From a checkpoint of a small transformer trained on Wikipedia.
Size: 8 layers, width 512, 4 heads of 64, vocabulary 8192.
Architecture: RMSNorm before each block, rotary positions, no biases in attention or MLP, untied embeddings, normalized queries and keys, capped logits.
Training: 399M tokens, 3042 steps.
Each number is 500 + 25 x the weight over its row's rms, rounded and kept within 0 to 999. Layers, rows and columns count from 0. Numbers have three digits each. The size before them is the row's rms in percent of the matrix's.

# layer 4 attention query, 256x512, rms 0.0987, rows 116-127, columns 288-319
089:517460452482506504535532488490482497504535483489490492471460500464416534450492489446514503473530
082:506525509500504482500504500490512470478472524536551503518484495513507495468533484523509513528512
088:516545506481543539496462494461536505520494530504508511495526509503467516465494546471518496532505
094:498519470542520490479487503495552465467528454514527511498522498521562502518492498516481506510486
093:481477489503532490497534450545505497455490537480480494534473488485504572522537474523474506532482
106:508489453501513438517507530494498491484477515507542497532523495506516462512526487519501494501492
110:520502487518493484499489462524538504505490472491467501489476506460491508508495484486524511482537
096:534463466511512505527483509467513528508515483501513514460463503547486488467511515461460484512506
090:488506492549481493508467498516528527511486507535508527517501502443510483508494445542486500493475
090:500534475495529481506514474396469479496515514485523483502543483486510470513451508477477501502516
082:520506470514518486523488474483478499493503494488490527473473498525502549534489482530509491449510
086:481485480480514516496532518556509480494496512494525518494498503515493501464466505479490474518464
# layer 4 attention key, 256x512, rms 0.094, rows 116-127, columns 288-319
093:483543471523476501452421444506554502483481496569484509473521531531496517536456500540506486493498
097:512541483493439517487495517460503508523550474495450497503452501502530486490472486497496521479508
102:522459524538467522532501514499483537480480509490495502494476508495514453484497527516505500492506
101:493468503534494506484534503491521485475489472537516490514486507519489471482487509488507495484537
090:474501497504512481544464536501460470494514442547495556454525502469528495524499534478512497463488
102:487509553510556523484515524485466478502499508511514530493483502482517503468476510517481519543505
094:497487495468490494526476485511452496430519481502512505506500510505503528540533533497443502527510
094:512572468521485500519479484504511469502504523515499489525489489500546530527473517534508562496522
107:440472491497536476499488488528499504470503498469547484487515498509599491481514508499548507475511
101:493502528515517485547495541547527500477523479497527544493503489503514540499459514516496507551553
089:510526537468511511492533502499474535484476500511483481465519516476475481483451529485508492507526
101:498478501513512526513423476486496519549548505483537484482510508510486476470519505492470503498449
# layer 4 attention value, 256x512, rms 0.104, rows 64-93, columns 288-319
085:535478521507524486507469541507512480538503475493511503490487489518498517452536534480449491458497
090:513519510466495484489537491525471451518492484522513521542543512467474509533562528506512493490479
087:473456505491456483497486480539510475502527507515516499528472501546499470488487513536506492511475
087:484456492524510515490465498513495507545478512527469493523498502502502506533471500464474495504470
091:506517504495541501441491494577474507475492497504501513484508506472496487519531517558453485451503
095:455483525491493493465514528510486474511518492513499523462475507461491487507498514505570501473505
093:499483573490578500467468475528517488542499516524492501525509500439514483449529487507530515488499
089:495494490488501501480501511503493522524537494482509498489510507461525474464516452532535495490479
086:521533488509492446509520521537496509493504504484472513512510491519502498554511431522506500541468
091:485528495512480507492482496466532457450510513496509502480510497584530499530467553514498497487480
094:508527522504484515503510531512523490505508503501450500504488498574498462491456519517461512462502
092:507491487505519519508455500448479442498453506524463496509465504456457477504512537461479493481496
094:496495517483517513489514512482510570497545525470502506542497490465534503462493497511497518493501
092:509476484500477521482481544548510499503477500517521511528489496479493498498585507510476505477507
087:516466492469500508519503481515501533525504516491487507507500503513514484584521514491426490518540
093:467472497503528492541476485523522516501499516500427490511493506556456520514537472515484496501497
095:512450489504440524496486473454517465482529486474438495506509504483498522523485503552492496528529
082:499479483492541442546502500475494475491433510475537508527514502558497503476508491524470496517529
098:524482492475502490512563497526486489504476509495558498555538499493501555558532532478525515530479
092:498473498505555491536489434517465521539496505548489499413529494486522456528520507486509497460503
099:506501487487462499525505530483513477507490489435517514471542501493481538458510464451471491475501
089:511551494477493502536533503502495514513484493447487511500517507527550489518482538470462493463435
094:495460480512488540514471455464451474495523466495481503502508511456471517487520527516496502478532
088:522526523524469542493469465566495496489467532492497510509509501526492522452530525486506489530554
096:508487539512444536507513521461466494497504506513498508495526506501509534487505504515466502491537
087:496469533505519467460508521495468508514514526508486499529476498473488548493495511473493489520446
091:512550487516464547454502464493495446508484543510477489470507496469490525501541533506500489543535
092:483504479470485514486496521494477466548513512404508480502480491498500488500551488492495504525467
087:527481492491494452508497486515513524495490511491452488538537508445482518487450507544517487475501
094:503501492512552503491507526477517528475532503473510501488511506477504484446536476511511502536441
# layer 4 attention output (transposed), 256x512, rms 0.109, rows 64-92, columns 288-319
086:522471456538519503540493511493523519493478512494522473496515490544536481530533542504464508447480
088:494501462476511478468497496471499534498533487508508482514524521489478491469470504491541473503504
087:470471503507517531522476473483505518473477494539525492477505492511518480508498489547533497514488
086:462481534502499472463465562544460463525500467543454499530523478457488547540485511557486518469475
092:503510499510483500492507499494513472491486473483483483501491525484452549473491495487486513473469
091:469484508500476551488473513507506476457494522541498489535503510476504517485471536455491533458535
090:480524500484491514489468496518522517495491493509502483540512535511503495487514520467509512476466
088:482489527505473500507492506482491524485534519464458480483486457477473554463549497479537508492531
086:539527506532501481523512502500497473476510531502461463496530503488510487531528489459478484504488
090:504504502481463492481507507471529483519506509502489545514498504511502561489498516508533490499541
090:479498537514513519484498493485507500479496558524498477464470575471491492540525496499486483483471
089:507524513501516470477516487489534458497477520507508528524521515452487483516517478502505509502491
093:480480471499503504502542496573512537530490488523508492492461512468502505486497486482500501500519
092:533499502483489477516490484510532495537447491546507484505497541507565504489511548503495529457483
089:536479467489483494483491512501505527516511501484481552574487494457527518538492513504490520490516
092:486495511521521521464520530490464500514480542508505551480476489510509552512526450496520502525477
091:508520569495548483514530504477529509503512510501495504483528542490512522518541497530510474534533
085:520447491476492509525515473483512475503499459479507472530499515536509485468543499502499483463538
093:482515505507524463474504509495488513534521500445461488496486498492506474513501563514517496543518
090:512502527522439549491468495512521545529498476487516525536525514531503528514478576508480505502487
096:491464502473459511530558529514525530536455486471498523483481553522514513476498496486506483536512
088:456452512437480512506483507473470500534513500457548499480509474518507475475461533485503487512485
091:505498478520485479513527503479472470499488511500531514502459507498512530461489533496424481472510
087:470475522503488511483545466464491504509493511488510479490527486514475491488490511524528494560477
094:498473517508520555472476548469509485455511541496479523494546460492542463505541465510541512475543
090:533499509506480423492489495544502460455516524509492526518516526487504473512484511508547506501489
091:493494468463476497498520463484486485510553539444468491478495492495471488473530473495518508516516
092:484493491501463544511504498524535496510547547509509520523475488518465565538501486478456513531504
088:499510509534514466502512527452460485483481513534496480525521512485515525464508488517546445509501